config.yaml
n_layer: 9
head_dim: 64
activation: "quick_gelu"
tie_embeddings: false
init_std_qkv: 0.0276
init_std_o: 0.0
optimizer: "muon"
grad_clip: 1.0
batch_tokens: 131072
seq_len: 512
dataset: "wikipedia_en"
Each number is 200 + 40 x the weight over its row's rms, rounded and kept within 0 to 999. Layers, rows and columns count from 0. The size before them is the row's rms in percent of the matrix's.

# layer 5 MLP down, 640x3200, rms 0.0327, rows 461-495, columns 1600-1799
098,222,180,191,166,141,171,237,205,164,172,211,196,245,247,181,256,180,158,222,234,297,173,193,304,191,202,190,231,152,143,104,212,214,247,212,219,186,225,212,178,187,126,222,205,217,131,184,250,151,128,69,204,170,213,207,265,144,237,163,265,166,165,143,212,210,251,178,210,300,197,166,187,168,201,226,216,220,152,231,265,179,194,143,195,316,258,257,181,158,145,197,219,137,170,252,218,132,206,227,196,263,252,232,194,125,194,208,216,221,130,221,191,235,208,244,178,192,216,172,177,234,221,206,224,182,176,219,200,257,217,249,163,188,63,297,174,219,192,210,267,187,215,205,112,210,220,167,205,235,266,223,249,257,186,174,247,237,180,123,263,220,177,215,206,218,129,205,115,199,253,180,166,160,215,178,199,159,211,152,215,196,275,210,225,236,181,185,194,162,261,221,223,112,191,209,181,134,206,210,182
101,134,217,215,204,229,196,257,146,267,156,189,184,241,185,218,211,204,199,235,220,176,192,237,227,246,234,181,204,278,137,211,180,207,217,262,172,196,146,196,205,221,177,198,282,199,198,239,301,270,176,270,224,215,253,150,196,169,180,203,208,207,236,168,194,193,235,204,250,137,189,211,226,222,198,111,126,268,159,192,255,143,158,254,221,239,233,225,193,171,254,212,166,209,197,233,172,237,194,170,219,252,241,141,143,199,224,250,219,281,157,182,196,248,238,181,169,203,157,139,168,177,126,211,290,136,152,168,184,181,227,208,240,218,166,253,158,228,241,185,169,188,207,180,131,189,134,172,217,215,256,216,153,202,201,239,171,199,208,214,145,191,265,210,218,183,222,237,245,187,165,204,126,201,128,204,244,222,185,193,202,128,215,233,162,248,166,138,160,188,182,179,173,248,145,237,198,159,189,116,241
098,240,181,218,169,222,211,218,155,137,199,155,202,157,216,190,203,162,214,215,183,202,194,218,219,259,203,204,196,226,190,195,183,246,193,250,163,191,221,220,196,188,212,122,180,222,154,161,130,270,244,211,116,206,159,156,181,191,166,217,162,198,230,165,155,191,144,262,153,160,182,155,208,211,144,187,219,227,173,197,194,249,293,225,174,260,156,233,119,195,145,231,250,186,282,193,207,194,176,152,170,164,271,215,187,222,225,198,129,183,144,219,183,153,203,260,223,184,217,168,144,328,211,184,255,214,210,220,162,200,153,147,183,211,227,202,249,178,208,223,185,225,173,150,191,268,123,178,203,214,224,214,197,147,143,198,198,190,217,229,194,219,170,182,183,158,159,233,217,198,194,252,96,264,154,149,173,153,191,197,162,220,182,228,173,214,129,159,240,212,235,214,205,199,213,183,177,150,255,250,181
098,199,216,204,255,264,212,219,201,226,185,199,156,186,214,177,201,237,196,233,140,226,226,166,189,245,137,235,182,161,241,170,179,274,213,152,206,206,126,224,195,222,184,219,165,175,240,100,223,197,228,193,234,152,202,195,210,217,179,217,232,141,251,182,156,282,216,219,200,223,200,238,271,206,195,215,208,181,243,180,194,192,256,94,191,239,221,189,162,295,178,217,254,260,254,134,142,200,256,240,168,181,209,163,269,203,243,161,182,157,293,177,199,198,133,204,217,237,230,158,244,199,119,170,198,201,189,189,183,212,214,222,273,167,185,216,221,186,206,213,235,231,202,162,186,161,277,191,229,183,209,197,186,139,136,147,169,220,185,152,217,207,238,194,233,194,216,230,143,132,179,169,209,206,181,285,204,136,246,180,206,259,137,181,197,158,204,166,194,179,265,173,264,215,226,180,190,179,212,287,214
103,135,240,143,229,203,270,225,188,185,183,165,175,123,162,163,252,218,185,154,201,188,193,178,169,197,209,165,154,205,201,175,188,227,182,220,197,227,285,260,189,180,155,165,155,243,153,257,268,204,141,153,125,236,159,215,123,165,267,233,186,253,190,194,215,196,100,181,182,224,226,117,156,176,218,188,167,212,166,159,237,220,248,225,239,236,98,177,254,165,139,175,223,230,217,192,204,234,260,171,223,223,154,210,214,117,184,153,156,171,184,131,193,216,216,200,192,150,219,203,261,229,186,194,225,204,164,198,258,147,232,252,242,187,227,118,196,159,197,221,187,176,217,194,165,236,134,177,284,156,165,195,211,183,187,176,190,240,142,175,186,168,251,127,190,170,220,179,204,148,161,170,126,164,140,197,155,223,211,195,261,83,235,206,200,110,171,159,165,180,201,178,130,239,195,238,143,185,239,268,181
098,202,202,172,220,235,222,167,164,107,184,219,274,194,177,204,181,187,161,196,225,211,218,209,202,117,171,130,227,168,192,232,145,178,263,297,217,182,180,186,179,231,186,189,207,230,150,163,162,159,195,202,155,165,224,179,198,232,288,92,167,202,228,241,151,181,271,154,166,183,175,216,257,160,216,190,220,183,162,93,205,150,257,211,202,174,183,183,171,184,186,261,146,216,222,195,156,267,199,197,199,175,222,149,151,217,194,198,225,179,211,209,201,195,248,190,133,198,286,183,204,229,205,237,211,235,165,108,244,239,180,113,152,244,163,157,232,185,216,172,198,157,237,226,156,265,172,273,305,119,216,137,137,154,191,135,217,242,196,226,199,193,178,250,117,153,251,184,225,264,255,182,158,204,153,272,138,207,161,176,197,255,184,199,159,145,216,151,168,226,128,144,209,212,275,193,217,180,208,235,179
098,230,204,181,177,218,269,171,257,246,223,180,195,221,240,225,191,200,123,187,162,198,246,223,258,250,207,174,179,202,175,220,181,232,213,245,285,187,200,193,188,164,209,210,323,174,214,237,150,253,259,238,192,217,214,229,142,180,202,159,222,138,179,239,244,173,157,228,160,149,186,234,178,187,173,179,131,154,154,182,192,266,248,191,184,177,185,254,210,236,206,229,271,112,174,258,178,190,209,175,268,228,261,197,187,206,171,152,243,265,227,301,195,219,156,179,193,240,230,217,248,109,247,260,155,220,193,144,216,249,219,184,211,217,107,180,262,166,210,233,184,257,184,176,195,162,156,177,187,163,242,205,258,221,173,224,198,183,109,278,224,211,306,179,172,220,127,169,174,177,127,203,121,189,203,178,138,198,189,204,243,137,188,234,204,153,240,198,207,190,223,183,140,171,212,217,267,212,208,187,233
099,256,210,201,182,138,167,219,168,269,238,125,166,188,152,202,216,224,163,150,255,162,178,170,155,180,220,119,204,198,203,207,172,273,219,242,193,244,94,156,231,181,176,202,171,267,214,164,175,246,217,204,161,179,185,214,150,200,173,156,253,222,195,213,229,238,223,174,236,177,210,196,154,184,159,171,161,266,226,143,194,142,200,265,258,214,187,127,173,160,170,170,175,208,152,177,224,217,213,243,219,199,211,237,160,131,210,271,190,129,223,234,221,185,191,191,149,228,294,176,256,230,182,188,203,188,125,182,203,209,227,152,136,177,137,213,197,263,287,230,212,168,119,188,206,224,169,240,181,190,205,153,148,173,272,147,133,162,221,198,161,163,166,220,241,184,188,208,154,252,220,181,177,228,223,239,139,147,217,179,202,192,100,195,187,142,213,207,140,225,269,217,171,162,136,190,233,124,222,198,198
099,159,207,156,118,120,154,210,209,284,183,257,205,185,243,211,255,262,291,154,119,151,171,190,159,235,202,287,201,202,198,190,223,168,212,221,194,188,166,274,176,201,191,240,239,204,189,160,233,158,253,218,188,255,180,212,200,171,169,172,204,229,243,181,257,160,176,184,225,176,215,291,219,134,273,222,189,169,173,159,257,253,192,174,170,202,195,218,203,215,202,203,257,177,191,174,151,190,273,213,211,139,183,179,231,243,223,208,174,264,194,234,153,226,154,189,201,180,219,196,177,79,130,146,204,208,216,154,157,116,175,136,255,210,212,157,146,241,98,236,281,208,180,123,253,192,209,223,202,149,236,205,153,226,165,192,268,191,242,200,213,247,249,223,207,247,232,153,192,257,147,214,227,217,191,118,190,211,189,263,199,184,267,200,147,189,202,227,151,259,244,224,199,202,196,313,79,195,272,203,210
098,230,193,219,204,194,215,229,242,193,159,158,213,152,263,160,181,143,173,223,177,238,233,174,179,228,181,225,275,215,149,227,125,201,148,200,105,213,168,178,258,215,225,187,267,246,201,214,239,259,182,202,177,196,125,140,170,234,240,191,151,270,232,171,175,253,133,314,163,170,197,222,173,248,195,241,179,203,239,133,168,221,253,188,159,234,233,181,241,233,193,180,86,261,345,159,179,245,129,252,279,109,161,217,281,183,215,234,228,181,144,185,219,249,217,230,249,211,159,159,162,151,211,199,242,196,175,236,209,200,154,199,296,190,120,269,197,189,131,250,212,144,205,223,160,140,171,185,154,222,234,243,232,224,232,176,118,126,230,232,287,197,198,238,246,259,208,191,227,186,219,177,262,178,195,147,162,165,247,262,201,267,207,133,249,192,256,173,209,216,257,237,246,213,221,123,197,228,297,182,209
099,170,241,195,143,242,259,237,224,175,257,155,162,130,168,236,147,127,164,181,201,285,260,270,197,168,287,156,190,232,196,198,258,206,196,205,195,234,223,244,219,265,85,156,178,217,236,119,174,136,166,259,183,208,257,149,266,169,139,162,105,262,154,190,181,212,209,151,206,216,201,160,211,173,232,246,214,196,192,207,182,185,171,177,188,193,221,142,156,204,270,193,179,200,164,187,142,187,197,130,131,229,193,201,248,165,162,85,226,203,176,180,111,131,200,178,149,245,203,193,188,276,159,153,207,192,200,225,226,202,238,254,192,209,199,170,184,214,221,205,187,182,159,166,144,186,201,200,188,201,179,204,160,230,295,214,161,146,156,145,207,194,204,231,159,209,156,245,164,209,188,157,206,209,155,146,253,209,252,83,177,210,112,220,213,194,218,201,192,191,144,313,180,264,171,217,164,238,132,211,255
101,240,257,151,89,217,199,200,198,238,200,194,255,185,153,166,241,198,161,249,182,193,136,181,253,229,183,195,218,242,237,248,218,228,223,272,154,193,266,228,162,227,309,173,141,194,206,236,174,302,260,210,213,172,198,180,205,219,174,172,231,231,243,220,194,207,220,244,260,217,199,167,198,108,151,168,312,183,140,261,175,163,219,202,164,182,239,277,177,208,231,232,205,123,154,211,196,237,234,197,156,173,225,197,200,224,213,155,191,135,297,193,178,220,211,205,180,241,256,241,261,185,254,205,198,131,273,213,160,224,225,215,175,292,218,197,202,148,193,227,260,250,108,237,169,236,185,221,218,204,219,164,193,208,172,220,160,211,180,170,296,171,173,170,196,201,218,219,171,171,181,218,249,249,232,178,141,222,165,263,214,159,191,224,159,200,217,154,198,170,188,190,181,128,212,149,199,152,163,201,151
098,147,177,171,256,228,200,131,182,190,222,216,303,239,228,165,161,266,168,152,172,248,195,156,113,198,197,180,246,206,152,228,194,255,249,194,195,139,218,253,155,255,217,188,176,204,233,167,147,178,149,160,175,177,175,250,178,150,218,264,185,194,228,177,206,220,153,173,172,235,230,219,228,286,163,159,84,280,231,203,174,165,209,205,206,272,175,221,201,175,212,203,189,186,310,211,232,170,215,240,212,153,156,186,188,203,225,239,179,134,204,215,212,243,205,164,187,208,226,191,200,209,162,170,267,249,128,227,238,168,151,225,151,230,178,240,215,249,137,180,204,144,216,167,161,197,264,218,249,285,178,204,130,151,221,163,211,250,208,201,312,128,209,129,149,199,230,203,218,218,194,208,223,198,238,232,211,206,192,148,236,160,111,208,209,244,99,269,106,150,175,229,194,233,221,150,265,274,218,231,181
101,173,179,231,255,199,168,207,167,172,198,172,263,224,304,209,195,235,196,260,237,168,146,200,208,234,199,257,121,184,119,226,225,189,205,225,166,164,202,211,190,267,134,206,148,124,210,186,203,101,210,159,197,213,169,204,253,197,169,157,246,184,259,167,221,251,161,196,116,244,172,176,169,223,171,219,238,239,218,238,223,248,226,212,153,203,220,207,270,205,248,232,137,204,275,236,169,233,156,213,300,177,166,168,274,177,221,209,263,156,145,163,246,247,276,186,178,147,207,186,141,159,166,163,261,153,166,173,256,165,260,137,176,152,164,131,143,176,188,250,157,236,141,164,276,217,223,210,249,213,199,209,213,153,192,200,187,227,150,208,199,219,246,236,168,182,228,231,251,223,216,209,278,149,239,251,178,267,216,206,226,191,194,226,187,170,213,176,226,189,229,150,206,181,109,157,182,183,135,190,234
097,187,207,236,201,212,196,197,231,245,202,213,130,216,101,177,193,197,203,144,181,197,246,247,208,239,199,103,207,133,215,139,190,197,245,230,200,140,198,234,190,209,158,217,149,213,185,231,214,222,157,211,190,195,194,175,269,164,239,231,245,138,234,164,228,147,232,208,189,204,225,210,166,222,113,202,173,193,247,181,240,164,218,204,248,161,268,168,159,183,177,201,174,115,189,216,227,212,213,242,141,195,191,165,179,100,200,229,202,197,220,228,197,201,216,117,208,155,193,203,230,176,181,147,256,144,227,237,229,179,239,268,175,213,264,182,183,185,125,197,188,157,201,198,178,228,158,187,179,205,219,154,184,171,231,234,240,192,204,191,196,177,155,193,238,160,148,153,149,232,151,201,249,180,235,248,187,182,174,158,225,199,216,203,258,210,234,194,266,236,268,179,229,197,232,174,175,174,230,209,141
099,190,245,217,170,206,194,177,239,225,142,251,171,239,256,232,183,252,223,234,189,231,170,275,163,150,209,151,230,196,238,218,138,213,197,188,215,297,211,235,179,198,217,197,121,125,248,170,177,270,148,204,232,213,206,252,177,193,262,153,169,204,251,158,232,243,127,263,201,293,114,166,158,172,195,204,145,164,174,177,171,165,233,130,147,260,136,137,263,205,195,180,243,274,210,209,204,187,230,259,220,210,122,216,192,250,202,209,166,279,189,261,105,256,213,281,178,173,162,153,126,200,155,230,221,145,274,142,195,172,183,194,323,119,218,169,290,261,180,140,202,180,174,198,209,266,174,169,254,259,220,112,224,260,206,228,198,201,172,217,184,193,198,291,194,230,133,212,198,161,229,208,194,202,221,268,219,214,187,184,165,175,222,264,167,198,253,196,248,280,175,152,146,196,164,139,130,204,179,129,210
099,173,106,252,185,183,231,194,100,124,164,188,229,116,132,251,156,197,106,178,251,182,223,156,169,209,207,130,276,221,277,211,170,292,198,125,244,207,125,240,226,224,210,179,221,140,180,208,247,222,163,199,173,158,186,132,185,118,160,181,113,205,185,190,222,244,223,161,209,175,159,229,249,188,197,180,230,190,115,154,174,173,211,245,197,202,166,231,197,187,198,246,230,212,222,180,236,248,225,238,123,192,157,161,202,199,165,140,198,198,158,163,218,161,212,188,152,240,248,181,200,157,144,192,141,195,182,272,175,202,241,154,193,141,202,153,110,228,211,204,212,121,171,243,193,262,223,240,241,214,182,250,187,198,150,162,144,168,203,138,169,217,247,197,153,271,211,188,243,205,164,209,144,162,155,236,217,225,212,225,169,182,168,190,184,120,184,201,195,195,245,207,104,184,181,217,183,255,201,157,193
096,226,202,162,214,243,221,210,242,205,188,259,199,228,211,224,168,222,303,238,161,191,119,173,269,280,258,218,231,226,239,254,200,181,186,208,295,143,162,144,257,141,231,194,226,177,203,269,212,170,217,253,255,152,180,230,151,215,254,201,226,196,176,151,234,221,106,222,286,208,196,193,126,267,228,218,156,239,237,241,166,216,225,145,156,252,283,265,155,220,168,146,125,146,147,224,226,219,203,271,264,225,208,195,218,188,188,156,283,174,265,188,201,159,267,229,241,156,180,170,203,174,208,276,142,199,234,117,115,199,137,177,235,214,252,230,153,188,152,194,237,169,171,147,202,233,205,209,189,157,219,254,227,223,198,228,173,195,179,127,250,185,210,263,265,241,215,185,163,221,180,217,151,164,161,215,129,218,217,240,240,247,188,168,140,163,233,231,202,191,294,210,212,221,153,176,218,194,178,189,201
101,187,223,215,200,225,198,233,203,149,227,174,217,250,200,193,216,216,114,188,200,156,191,199,187,163,200,221,162,190,250,284,248,245,150,168,164,199,173,233,167,152,228,123,127,177,265,210,203,256,173,186,210,166,205,170,248,174,251,180,208,173,162,216,207,169,339,218,214,155,284,267,171,226,172,136,175,146,173,216,126,239,281,219,213,254,246,207,190,238,202,275,215,206,148,224,201,152,283,195,197,197,258,229,118,212,204,184,197,208,239,183,132,185,197,158,220,198,166,241,207,268,264,231,214,219,237,255,181,188,174,203,244,150,176,177,159,232,195,205,157,232,234,176,192,223,211,248,214,158,164,190,137,202,153,225,110,198,158,203,196,188,88,286,149,164,176,242,147,166,207,156,186,196,186,130,215,178,249,255,171,173,166,129,228,214,185,258,183,237,246,191,211,231,216,248,208,151,107,211,159
099,211,189,233,255,244,216,221,305,182,163,163,183,166,193,231,249,184,233,227,204,209,166,159,170,215,213,235,168,270,177,193,212,229,167,208,226,239,241,210,241,187,239,198,213,244,253,279,231,238,178,217,218,163,184,140,184,258,259,221,106,232,208,126,197,181,205,207,228,187,192,176,250,120,142,159,191,141,185,153,198,234,202,267,169,198,249,186,256,198,111,201,218,262,224,214,127,190,202,178,189,198,196,184,274,245,259,111,244,201,230,268,243,235,224,262,227,279,124,215,240,181,185,250,203,203,207,136,218,219,138,177,193,204,133,200,169,258,287,215,192,234,208,235,190,212,118,181,179,184,95,147,195,231,138,194,155,166,223,205,238,203,195,175,241,126,199,198,242,221,309,195,191,157,256,157,179,223,251,189,193,223,148,177,204,192,123,212,148,243,183,237,184,225,198,177,162,236,205,107,245
096,148,238,138,157,239,180,197,175,229,185,262,283,223,245,187,155,177,199,235,173,205,212,157,199,216,188,215,214,172,193,201,222,264,126,195,198,198,148,159,251,146,182,213,186,295,182,163,181,253,170,260,157,234,211,258,256,186,190,141,244,296,137,130,206,169,155,122,122,133,158,198,205,177,188,237,215,145,204,239,245,191,176,131,181,130,239,210,211,211,185,173,178,140,205,226,214,256,257,278,154,145,183,165,201,145,201,166,223,234,245,198,208,197,288,230,138,175,254,220,219,233,225,218,248,148,173,147,127,199,184,184,163,101,208,197,196,178,266,165,230,222,186,236,200,221,167,208,303,111,238,163,146,257,256,157,243,195,187,244,278,251,184,174,197,150,158,205,232,155,180,228,214,195,132,167,253,228,148,156,169,166,199,250,178,211,228,193,224,171,227,226,233,207,193,165,111,220,192,198,200
097,239,172,146,247,132,186,119,208,229,182,233,185,194,194,245,207,276,231,259,168,183,250,96,219,172,187,182,229,168,127,202,230,214,212,152,171,224,250,192,176,277,133,155,291,218,196,225,193,168,241,143,189,265,108,232,158,248,232,86,225,184,170,207,201,285,197,194,189,158,140,235,188,201,172,174,161,226,286,242,187,227,190,117,196,188,165,246,128,155,204,250,172,285,217,203,166,196,232,273,190,215,188,213,285,218,151,291,192,105,204,216,222,181,169,209,195,266,179,216,129,227,230,191,209,193,189,195,205,270,127,138,184,214,174,185,104,199,196,211,166,228,106,150,209,132,195,247,146,215,170,176,243,232,233,195,232,135,219,186,169,274,197,199,171,179,144,218,142,225,218,281,154,193,174,215,123,213,167,133,186,182,315,235,209,170,181,170,160,169,120,276,95,211,202,199,219,173,198,218,175
099,224,243,148,268,196,208,239,172,205,205,220,156,205,216,206,204,144,231,196,238,220,139,159,207,135,186,284,229,230,275,200,198,183,250,216,242,220,240,259,270,147,209,186,234,140,142,186,150,157,217,133,158,269,257,208,221,237,209,154,131,252,239,184,188,199,262,215,246,240,215,172,226,158,230,164,165,206,237,186,195,265,170,228,177,236,174,194,221,212,166,229,137,224,166,221,182,230,218,200,196,172,265,182,218,217,212,208,208,296,202,215,114,179,290,273,162,172,145,217,189,265,222,183,186,249,235,224,238,186,165,308,209,173,170,202,207,245,175,193,198,185,216,202,203,253,123,269,220,224,185,185,167,224,170,174,188,257,214,219,283,242,242,222,304,170,175,194,172,248,166,126,222,153,211,185,196,196,262,225,170,165,268,171,255,254,125,189,132,224,183,233,177,202,127,193,217,193,239,152,170
097,216,220,191,271,135,145,232,153,196,171,241,246,245,240,151,177,174,122,171,294,257,171,197,206,187,209,180,176,140,227,211,306,230,195,74,134,164,264,159,198,261,191,226,156,174,219,236,266,218,168,218,126,225,173,152,198,205,200,132,206,211,201,180,164,187,212,178,213,117,175,203,249,293,132,144,229,125,270,172,174,187,181,183,284,194,190,157,162,195,187,229,289,138,172,220,237,232,195,205,208,255,211,262,137,155,186,144,132,253,203,259,225,138,242,231,237,134,216,152,245,163,173,225,190,173,153,199,205,250,205,162,201,191,185,145,289,160,189,154,227,198,179,215,163,114,280,127,238,149,163,175,250,126,278,176,199,225,240,137,184,235,188,190,126,211,202,160,159,124,178,219,164,228,179,210,195,270,244,206,169,263,199,148,263,163,165,189,197,221,235,197,169,199,213,141,244,230,163,252,248
098,188,166,178,223,180,205,243,218,242,229,118,185,202,196,132,292,210,163,152,182,203,161,228,235,239,167,215,208,195,185,183,174,206,205,235,251,153,120,199,183,211,175,226,197,227,248,232,198,186,238,161,181,208,162,145,235,200,174,217,186,189,185,141,189,160,216,192,116,222,206,181,285,142,140,261,168,206,196,204,263,182,140,250,237,202,118,231,176,235,162,200,191,154,224,196,240,189,168,234,183,213,188,175,254,266,218,245,260,257,124,235,223,265,220,210,179,288,137,209,196,192,179,215,113,194,171,200,175,205,184,257,238,202,167,160,201,110,117,249,201,143,279,165,120,153,298,198,251,239,171,200,230,220,245,163,245,205,227,199,140,232,150,244,227,188,255,138,185,133,263,272,222,242,204,150,238,227,189,184,187,202,152,141,149,174,207,257,247,304,261,195,231,183,220,255,125,231,190,236,230
100,209,205,198,167,183,275,165,150,215,169,167,215,219,218,192,272,172,212,167,168,145,208,153,263,201,243,267,222,136,206,238,264,269,191,181,177,197,197,257,162,231,138,167,237,202,268,219,193,296,244,275,244,166,173,225,198,213,161,254,229,171,212,241,222,211,275,195,226,189,201,164,234,175,172,253,253,219,274,234,224,205,175,256,165,211,217,221,242,265,242,273,236,207,138,166,168,209,196,192,245,259,235,191,214,189,268,167,162,204,247,217,178,273,253,173,208,219,229,241,233,178,150,211,197,215,201,134,182,204,140,243,135,195,185,233,178,194,200,175,168,233,239,190,163,174,156,197,149,242,227,248,161,165,201,201,195,142,218,203,214,197,287,214,185,163,210,233,210,252,194,171,273,192,167,232,229,240,261,246,208,204,223,198,207,238,166,295,157,252,256,234,236,186,217,241,248,195,219,138,144
101,183,111,254,204,228,220,124,230,99,223,210,211,282,57,211,204,246,204,150,197,139,279,243,218,202,201,258,258,186,238,189,221,256,245,251,120,204,142,190,172,182,191,247,272,183,218,260,178,154,290,150,224,163,246,246,172,270,103,221,220,173,198,213,210,157,265,238,201,170,200,264,266,178,313,169,199,201,184,284,165,137,173,180,253,168,206,202,168,229,225,159,267,161,208,214,208,238,237,225,226,205,179,204,217,189,252,257,287,123,239,128,209,253,261,185,232,184,210,227,190,199,216,184,209,187,182,224,183,194,191,224,146,269,231,241,172,232,252,187,116,204,216,186,150,250,163,182,232,203,246,219,198,282,283,160,209,227,129,112,191,259,154,191,194,146,204,180,260,166,237,158,244,202,186,244,238,160,190,206,249,207,167,190,223,240,155,258,256,193,252,175,192,210,186,214,206,214,179,154,151
098,231,236,240,179,197,218,147,202,121,240,123,259,192,205,227,144,226,308,238,192,219,150,181,218,178,161,254,170,107,169,265,169,254,185,199,112,171,171,127,211,199,207,159,149,169,171,167,223,206,184,193,182,238,201,179,141,218,204,212,177,158,235,298,198,186,130,224,150,152,228,207,182,221,164,217,229,183,191,192,224,210,173,146,212,211,187,197,216,179,176,266,220,147,230,185,238,255,193,213,251,185,234,221,200,187,219,191,226,186,241,267,164,244,228,172,166,206,300,253,135,172,180,217,155,243,296,176,209,194,186,209,194,174,245,238,181,237,183,249,233,194,204,191,180,176,153,202,140,259,218,174,196,227,232,114,185,222,112,196,213,209,142,208,184,174,186,165,152,138,174,256,230,201,78,109,146,139,170,222,179,242,112,273,130,227,132,231,200,196,178,184,255,242,163,232,244,167,204,227,288
099,158,183,147,213,181,242,226,159,199,243,177,210,197,215,192,181,220,251,175,193,214,187,274,146,176,243,218,157,106,144,164,198,215,190,216,179,258,191,150,201,171,136,246,183,110,105,166,144,179,210,174,123,239,184,222,213,134,185,204,229,203,200,175,202,239,165,176,231,235,169,249,229,238,176,141,250,245,145,160,211,239,220,132,132,172,189,188,201,206,199,196,237,266,266,193,220,176,132,250,189,222,213,206,221,148,207,190,158,197,205,179,244,117,156,240,154,272,156,238,188,58,220,193,160,220,238,161,249,176,218,198,222,170,232,254,185,155,132,205,130,249,263,213,134,180,166,229,153,220,209,227,170,219,141,154,195,176,264,220,242,198,223,147,116,163,230,165,219,209,237,179,170,142,221,214,254,207,212,162,241,253,177,184,187,205,175,296,149,274,209,161,202,217,154,195,197,213,162,203,132
102,199,218,149,249,208,247,180,232,222,219,239,176,261,212,240,165,153,159,193,248,181,220,199,206,195,227,178,226,162,159,154,245,149,157,152,215,198,212,158,157,200,245,315,172,244,252,197,176,203,144,236,136,148,149,162,156,199,238,225,218,170,233,227,194,156,130,156,236,218,267,217,205,208,194,188,179,193,209,183,144,257,241,278,158,262,182,198,178,236,200,239,181,253,205,165,248,136,304,184,195,243,136,183,141,173,234,176,238,262,196,260,200,260,212,149,176,266,264,236,234,211,106,250,221,135,245,217,202,155,189,157,187,255,181,231,272,201,258,204,211,182,260,161,221,207,192,244,175,164,185,143,189,243,184,181,172,295,186,78,143,189,286,153,215,130,187,225,170,184,250,144,234,172,262,292,240,173,271,193,169,214,234,240,190,186,206,153,167,230,179,223,243,287,224,151,227,220,183,223,225
099,134,201,288,147,221,208,187,193,122,297,286,236,271,186,207,189,207,212,155,218,236,124,279,144,195,173,215,201,202,234,235,220,168,204,176,168,228,211,174,161,240,224,231,179,247,144,203,196,210,269,186,190,121,190,178,194,209,253,263,273,257,238,153,152,196,183,297,194,238,174,177,199,217,196,181,275,190,228,241,184,266,258,220,170,171,213,197,227,229,264,172,202,133,179,180,209,261,186,163,195,124,147,208,217,201,209,241,207,116,148,218,215,209,141,183,156,179,254,233,149,132,174,145,232,242,194,209,185,185,146,141,157,237,173,194,154,208,227,226,211,155,154,206,170,177,202,185,239,193,164,165,185,196,230,191,219,189,127,253,193,184,187,257,191,215,180,229,196,161,219,211,266,242,209,195,149,210,107,230,193,184,190,146,190,167,198,196,207,139,248,131,215,174,176,158,166,188,135,238,161
098,185,204,205,180,217,223,240,149,230,213,218,213,229,130,128,193,204,203,125,228,154,176,215,240,144,177,191,138,158,217,202,151,234,202,207,162,145,209,218,254,175,183,217,188,211,234,185,165,217,202,205,230,272,230,230,199,182,205,262,172,223,235,227,238,161,220,233,259,225,197,215,226,224,188,133,195,136,196,267,173,196,252,257,244,172,225,216,127,171,268,132,243,235,246,250,121,172,229,220,201,151,164,170,120,265,168,187,169,192,188,224,177,168,222,278,192,150,179,168,210,190,258,295,241,156,201,263,255,237,207,172,81,196,202,198,211,210,223,212,204,196,192,103,195,238,153,206,265,191,188,138,161,164,256,180,335,210,221,217,191,209,277,215,170,198,143,137,201,156,190,186,212,199,262,176,202,198,185,138,202,223,216,208,220,185,206,180,187,217,259,200,203,182,263,102,132,209,246,156,191
101,257,261,261,174,172,195,183,212,259,225,173,181,199,184,268,168,147,226,174,153,200,195,198,232,244,183,241,200,111,197,113,259,182,161,210,208,203,243,151,195,130,245,229,177,273,210,160,220,248,195,147,206,169,164,187,159,243,136,206,195,182,161,229,158,203,256,236,201,248,168,188,152,234,122,213,208,189,205,218,242,132,168,157,251,162,229,256,248,232,218,192,177,182,221,165,265,171,215,221,193,230,193,180,109,158,243,148,242,144,196,225,178,163,237,235,227,134,199,167,258,147,145,173,246,183,227,208,174,192,249,239,158,182,267,233,147,126,173,176,138,158,196,189,159,244,143,190,152,176,222,225,164,236,267,160,238,161,157,307,227,188,159,136,167,197,162,241,157,268,144,250,256,197,232,156,227,209,279,196,250,132,209,220,220,272,248,277,249,190,264,234,197,163,187,219,213,275,191,257,146
102,233,216,175,138,217,235,209,173,206,196,182,160,156,172,213,272,230,202,156,242,156,107,161,209,172,208,185,142,203,196,175,193,174,204,226,142,273,237,157,140,178,269,140,191,167,212,211,214,229,96,165,208,255,218,220,169,269,187,223,154,285,213,172,174,179,220,181,185,199,173,204,228,209,205,206,283,225,178,181,264,175,200,245,197,170,200,184,197,223,160,163,234,193,237,169,195,150,159,272,233,228,209,235,161,146,229,215,241,306,171,186,155,201,250,255,172,171,170,215,178,242,161,170,210,206,201,175,230,193,205,152,105,145,189,254,193,215,160,169,234,200,231,222,163,193,188,248,198,177,99,144,201,184,213,226,238,184,229,240,141,158,210,254,262,238,171,177,203,209,200,153,231,244,161,192,236,145,251,159,224,161,167,195,159,139,246,188,223,183,177,245,213,155,249,162,251,197,290,143,192
101,221,222,243,200,183,277,203,147,227,286,225,231,187,154,152,120,207,206,264,235,230,173,217,153,217,140,172,178,186,177,296,198,237,311,202,135,202,220,171,199,92,243,229,213,194,210,213,205,189,267,176,224,224,177,245,183,201,172,185,172,155,230,164,250,230,169,206,295,237,281,249,142,152,177,157,204,181,172,180,235,198,220,205,306,220,288,181,269,249,188,251,154,127,244,196,240,309,247,292,145,136,226,259,131,160,198,272,260,235,200,197,151,216,261,181,178,174,172,186,183,229,209,187,159,256,253,163,242,202,133,122,171,166,228,192,255,223,194,164,194,192,123,187,190,118,216,193,115,196,249,177,222,236,212,203,184,134,190,204,174,194,233,276,177,215,177,185,230,167,229,266,231,196,199,250,226,183,252,286,175,108,212,164,195,189,259,160,257,144,202,258,200,184,172,160,219,213,176,220,224